Part of a small language model's weights: learned positions.
Each number is 128 + 32 x the weight over its row's rms, rounded and kept within 0 to 255. Layers, rows and columns count from 0. The size above them is the row's rms in percent of the matrix's.

# layer 3 attention value, 320x320, rms 0.0277, rows 212-231, columns 240-319
size [ 92  95  96  92  92  92  90  87  97  97  97  93  93  92  87  91  90  94  91  92]
[[161 106 140 141  90 125 141  87 159 115 118  95  58 106 132  86  72 143  28  96  61 140 135 150 132  72 141 124  48  77 148 102 156 103 135 119 154 107  95  96 115 141 104  74 128 103 130 152 141 171 169 139  95 170 190 136  90 127 174 150 167  92 136 130 121  92  87 192 125  98 144 125 153 112 108 187 108  81 113 158]
 [113 129 128  68 114 139  95 117 103 127 141 102 137 153 129  89 147  85 123 168 134 162  90 124 123 149 144 113  98 159  99  83 128 127 149 136 157 122 134 200 146 101 120 153 146 241  28  98 161 112 191 110  89 186 120 104  71 138 165 108 133 139  81 103 111 111 107  97 155 146 173  89  74 116 150 169 130 108 179 164]
 [114 146 143 117 161 152  81 184 117 115 125 128 134  94 180 192 110 120 131 103 103 170 180  42 174 136 172  65 140 146 134 135 162  82 114 115  85 140 108  99 150 114 120 183 112 133  83 106 114 131 169  56  60 185 178 125 154 165  93 120 122 141  87 148  97 113 121  79 150 116 134 110 141 154 105 118  99 195 124 106]
 [138 128 164 176 110 129 105 142  47 136 136 104 104 126  96 137 110 144  98 129 118 133 170 165 149 141 149 172 215  45 147 120 128 162 124 157 137 104  40 159 135 150 153 133 138 149 207 130 189 104 106 102 132  46 123 113 109  81 118 129 137 182 150 112 140  86 138 107 125 157  99 160 117 103 130 180 124 133  88 170]
 [105 145 134 153 140 188 165 157 115 155 113  57 151 126 163 156 135  98 110  99  99 120 129 135 115 138  98  83 116 166  91  90 154 133 148 141 157 107 121 146  84 144  88 116 163 138 156  87  58 124 172 122 128 100 122 152 122  64 124 141 120 203 167 179 184 138 129 172 101 104  83 121 120 148 174 119 107 127  97 213]
 [144 175  72 116 105 152 147 194 139 104 171  67 151 171 149  78 132 175 107 101 153 143  87 188 121 122 150  98 112 147 154 106 100 146 143 139 176 114 128 103 155 170 129 171  87  57 158 158 104 167 132 107 126 112 119 139 159  79 119 130 104 107 177 151 135 139 131 121 127 137 117 140 186  99 116 171 145 153 209  92]
 [133 176 145 104 121 120 141  72  91 127 129 138 129 123 129 150 199 194 130 144  93 225 142  67 144 123 141 131 179 161 228 120 147 170 109 174 178 141 109 134 131 177 128  84 135 140 144 123 120 138 136  86  86  96 137 117 133 155 144 144 116  65 155  81  56 111  77 123 104 120 154  57 103 179 152 120 113  92 130 124]
 [209 134 169 112 154 160  96 164 104 112 108 126 109 163 124  88 159 158 114 130 154 133 145 107 145 158 146  68  99 121 125 115  96 109 183 141 173  90 110 188 111 124 141 122 100  74 123 141 112 145  94 104 115 166 132 123 150 155 182  30 127 127 120  88  80 165 164 198 150 147 166 101 113 134  95  55 107 132  89 108]
 [150 131  87 153 117 106 133 125 144 124 122 140 100 183 116 127 146 113 136  97  75  80 166  90 113 189 149 130 125 135 112 161 122 136 126 137  92 101 121 121  86 138 181 169 155  64  85 122 123  95  89  79  71 144 128 114 144 133  99 159 109 106 138 195 160  85 163 118 112 111 152  49  82  78  83 154  80 137  91 175]
 [183 189 113 158 146 127  90  85 169  74 100 104 116 144 123 121 181 139 161 142 115 179 140 127 176 126 117 139 186 133 104 101 135 152 129 134 128 177 142 102 144 102 226 144 117 114  93 102 108 129  94 141 184 169 205 128 103 180  80 163  85 137 129 122 125 159 189 158  47  94 130 139 108 126 102 138 205 179 104  75]
 [ 97  87 147 132  85 157 101 172 118 114 122 115 163  95 181 118 187  78 143  91 126 150 131 134 192 212 226 109  86 142 170 131 172 112 155 141  88 134 138 109  94 114 138 135 158 144 201 113 127 115 164 164 151 146 140 136 119 131 116 106 175 127 124  82  78 119 130 119  89 105 157 128 106  55 138 121 167 167 134 128]
 [158 173 147 117 108 138  83 100 131 100 152 167  76 104 163 132  82 109 135 118 153 110 141 139  96 142 146 160  92 150 114 136 120 125 154 130 177 117 119 194 133  98 108  88 107 111 137  83  71 179 161 141  94  70 137  86 139 113 136 164 146 149 129 128 133 158 157 110  75 144 160 134 113 124 119 129 107 150 114 101]
 [143 105  85  97  97 114 112  93 151 135 153  93 152  99 146 109  84 134 182 131 157 175 177 159 156 156 129 123 143  99 102  98 177 148 100 168 149 128  84 193 109 121 102 131 129 105 148  89 101 141 212 117 103 140 147 138 132 124 110 169 111 127 110 100 121  80 102 124  46 109 198  80 143  91  73 161 140 161 160 162]
 [140 119 163  98 148  84 114  93 133 167 115  90 152 144 168 164 112 169 145 126 159 145 160 159 132  96 170 181 147 125 167 127 130 104 179 118 172 127 113 103 108  70  74  44 142 165 107 143 148 155 146 121 113 122 153 116 104 140  59 129 109  74  94 148 116 177 110 102  97  91 216 127 131 171 180  90 127 154 156 119]
 [134 175 115 127 143 128  60  95 140 109 114  95  99 150 159 102  98 183 115 118 125 128  82 103 143 116 119 145 156 170 142 151 109 146  89 102 113  89 103 130 159  81 175 120 119  79 139 129  55  67 113 120  93 198 105 114 123 133 142 127 119 181 140  64  95 108 125 148  85 157 128 122  91  97 164 129 141 135 170 129]
 [142 177 107 101 153 103 125 100 137 171 162 183 129 111 144 122 167 128 102 141 158 135 160 134 195 131 167 154  97 128 160 104 143  91 148  89  66  84 108 116 161 114 126 138 227 146 109  94 188 114 145  92 126 130 100 139 159 134  70 123 104 125  39  78 156  91  93 156 107 121 159 132 159 172 138 106 103  73 101  96]
 [154 100 170  80  95 147  96 161 125 156 147  97  73  97  94 129 184 146 103 187 139 171 155  92 186  46 104  95 111 174 155 108 113 126 137 170 114 105 169 113 134 168 136 156 137 128 113 153  88 126  68 116  79 143 103 116 169 112 101 149 137 112 153  56 110 113 132 136  91 111 123  55  85  85 126 111 130  74  71 110]
 [ 88 140 148 166 109 121 139 156 102 126 112 119 122 124 109  91 158 141 103 120 105 126 110 158 124 126 121 144 126 200 145 133 140 124 145 178 148 168 155 156 122 114 180 107 135 112 120 110  83 122  58 136 144 160 120 149 110 129 105 151 144 103 146 164  97 163 137 192 134 116 137 124  90 158 104 142 145 112 191 116]
 [ 99 121 161 108 161 150 129  86 140 137 131 120 107 154  97 133 105 113 164 111 137  92 166 100  96 162 105  94 128  79 110  99 120 102  44 153 146 201 222 169 140 161 127 187 108 142 102 176 130 132 158 157 150  89  94 137 137 111 110 160 149 134 155 114 166 147 144 159  89 109  58 112 100 144 152 116 141  98 184 114]
 [183 130 152 177  95  79 133  86 102 147 104 142  99 109 123 149 136  95 131 152 146 139 209  95 167 110  93 175  86 142 168 105 113 118 123 130 144 117 143 113  81 147 114 151  92  82 112 145 166 145  89 112 141 105  93 119 154 152 121 173 125 135 124  69 127  89 151 157 157 137 151 156 164 119 166 130 183 179 140  39]]
# layer 3 attention output (transposed), 320x320, rms 0.0344, rows 212-231, columns 240-319
size [ 81  92  92  90  86  88  87  82  97  89  92  91  85  94  83  82  77  87  89  86]
[[109 107 112 126 154 158  87 170  64 111 133 183 155 162 108 190 134 150 139 182 120 159 162  73 152 181 130 119 152 142 146 166 126 176 141 140 104 143 162 158 134 134 134 156 160 111  76 131 117 135  67 154 132 134 126 152 146 144  99 123  53 153 144 140 133 197 136 107 114 151 170 131 119 120 122 107  74 171 148 122]
 [185 139  88 169 148 121 137 133 155 156 155 144 129 125 106 151  64 148 142  90  79 136 118  91 130 149 131 130 102  93 134 124 118  88 159 150 141 123 100  35 124 133 179 137 132  90 189 152 120 114 150 138 131 111 130 165 189 100 149 166  94 116 113 150 134 174 131 163 125 139 100 175 203 112 105 132 128 134  92 171]
 [160  85  99 130 150 134 116  91  81 155 147 146  64 132  80 157 111 137 159 168 165 135 112 168  97  81 103 161 130 194 138 133 114 190 174 160 165 160  79 140 127 152  97  81 140 132 195 130  83 147  52 182 199 140  79 118  42  40 154 154 172 123 155 121 167  96 124 163 125 124 130 116 173 107  93 114 187 101  74 108]
 [112 195 117  63  90 133 166 159 136 166 153 111 189 135 131  98 147 137 138 113 134 129  83  66 136 147 138 123  49 176 123 109  97 105 137 128  94 149 148 113 102 101  88 129 124 132 116 176  46 119 123 102 118 150 153 171 169 196 150 111  85  64 108 147  93 142  90 150 102 113 138 106 103 161 125 131 140 113 142 112]
 [118 143 162 147 117 110 120 119 102 107 121 176 108 152  71 140 104 171 177 102 123 117 168 110  78 130 170  96 114 123 164 162 160 120 130 156  92 112 186 111 124 138 150 153  79 162 110 106 184 139 108  97 134 139 159 120 142 181 135 162  92  55 124  80  67 115 106 162 143 123 175 159 153 138 108 122 125 127 182  34]
 [ 88 113 116 106 118 122 170  72 137 138  76 160 134 119 106 141 175 130 127 112  68 114 174 150 155 145  95 144 124 119 139 129 136 112 117 122  83 106 159 130 132  62 157  95 155  87 105 105 188 101 120 115 120 104 166  84 155 105 145 137 188 163  88  48 138  97 156 177 131 152 119 123  73 160 173 112 119 110 122 137]
 [174  98 117 145 155 146 128 201 153 127 142 122 129 137 143 105  45  60 114 110 187 110 173 152 106 128  87  92 136 113  60 117 113 130 129 107 137 153 130 116 100  71 181 111 125 123 162 134 135 123 130 120 213 112 150 145 161 110 144 108 107 135 119 175 215 122 158 155 167 141  40 182 160 142 105 128 156 159 126 160]
 [ 82 128  69 129 111 138 156  61 165 136 141 107 155 174 131 152 105  95 192 178 129  95 120 111 128  93  96 195 157 140 134 155 110 175  97 101  87 146 123  79 199  96 153 193 178 150 102 134  91  89 176 186 127 166 126 177 139 131  89 179 200 161 186 127 166 101 132  65  81 138 141 142 167  95 153 181 161 111 196 158]
 [ 90 131 134 138  94 110 100  67 128 117 168 140 128 118 138 115  87 149 131 167 177 171 148 167 124 108 105 109  95 203 145 127 148  81 140 147 136 131 116  84 166 163  83  92 119 100 173 135 122 188 134 123 108 150 126 130 133 104 176  84 132 158 114  79  79 119 101 105 120 140 160 145 159 143 173 136 185 127 181 127]
 [ 92 127 188 107  74 151 203 160  87 158 136 159  92 133 157 122 128  96 128 112 130 126 158 138  80  90 173 129 111 125 150 126 165  91  61 183 121 109  93 116  81 121  57 144 168 110 148 160 141 140 151 153  70  92 110 121 166 136 166 123 169 125  90 152 100  99  97 148 176 122 129 157 137 114 145 112  76  98 122  97]
 [133 165  86 139 160  98 149 142 136 120  94 136 136 199  59 124  70 164 110 165 137 165 107 129  97  71  39 139 143 138 123 124 139  99 122 108 154 131  85 118 154 102 105 118  83 149 123 156  98 170  98 126 126 123  97  89 126 124 147 155 138 131 133 145 173 127 115 149 164 183 166 161 153 158 142 129 100 116 129 152]
 [166  94 123 149 110 144 131 194 151 210 140 142 156 156 108 142 148 151 103 138  99 130 114 122 162 126 103  80 132 127  85 136 118 130 111 121 162 168 142  92 167 150 165 164 105 136 116  86 177 110 131 136 150 148 120 150 133  87 121 142 130  55 154 123 140  79 128 137 180 101 141 172 118 143 160 165 147  99 165 155]
 [ 86 125 120 134 145 123 154 190 192 134 168 177  57 128 160 144  90 126 112 118 132 102  88 122  63 126 115 179  95 171 139  90 109 157 127 138 100 169 115  59  90 118 119 145 101 131 170 140 172 121  47 170 126  84  79 143 115  94 157 140 158 123 135 168 162 155  99 151 140 115  99 195 130 108 177 131 101  83  88  78]
 [133 148  88 111 162 124 105 174  79 126 118 144 129  95 125 121 137  85  90 174 103 163 137 101 115 150 127 155 106 151 147 115 125 136  38 115 139 161 114 159  89 136 149 181 130  94 119  58 170 123 124 126 130 122 130 175 139 107 188 129 133 215 140 107 156  89 146 134 167 113  65 171  98  71  40 123 113 160 152 102]
 [164 113 109 138 102 137 156 150 184 185 149 136 129 144 146 150 134 111 140  74 151 116 130 155 123 139  54 119 140 122  64 108 128  77 168 140 148 151  82 120 151 129 140 145 115 172 122 127 159 207 163 139 159  53  94 165 140 114 165  62 147 125 121 155 170 147  67 107 178 101 143  79 170 127 129 164  98 138  93 139]
 [ 81  99 136 121 109 132 167 148  81 151  89  98 106 124 126 164 117  97 156  96 134 106  72 131 124  77 129 143 136 141 103 147 159 139 132 175 154 154  96 130  95 129 127 106  40 143 188 141  93  99  85 168 127 132 120  95 102 154 161 157 171 116 143 151 125 118 109 103 174  76  98 101 117 115  69 163 108 161  96 166]
 [124 147 133 169 146 153 114 105 137  92 142 198 145 154 172 152 117 139 164  83 146  96 116 113  76 191 122  85 123  77 138 156  97 144  85  98  88 124  96 116 199  79  86 105 130 163 131 186 101 156 133 141 146  76 138 139 135 128 110 160  93 183 106 139 142 100 123 123 154 141 111 181 150 136 147 136 142 139 170 113]
 [149 147 156  72 182 141 150  73 162 119 158 153 148 137 124 155  60  95 135  90 121 123 122 168 147 156 144 103 117  81 126 113 141 176 128 126 114 104 109 113 125 190 100 162 166 131 111 144 226 154 171 144  97  90 158  55 191 131 189 117  66  83  68  85 130  88 196 104 153  88  94 162 148 146 150 104  86 171  96 172]
 [154 117  75 152  96 101 128 177 144 110 100 145 126 125 143 147 186 177  66 112 116 177 133 140 149  80 182  88 140 150 167 173 139 137 139  60 109 100 104 133 128 122 144 103 173  83 108 131 139 147 135 110 117 109 140  63  92  92 158 134 149  80  87 151 115 133  72  97 145 133 160 152 166 143 101 130  99 150  86 142]
 [ 86 135  80  87 159 151 144 203 149 101 117 110 169 128 119 172  94 165  97 111 170 147 163 118 158 125 170  88 133 132 112 185 142 195 126 113 139 164 134 114 168 114 127 166 156 118 104  98 110 137 178 140  84 124 192 171 106 117 101  70 133 141 135 167 169 112 145 160 146 121 148 137 107 150 151 122 125  68 127 184]]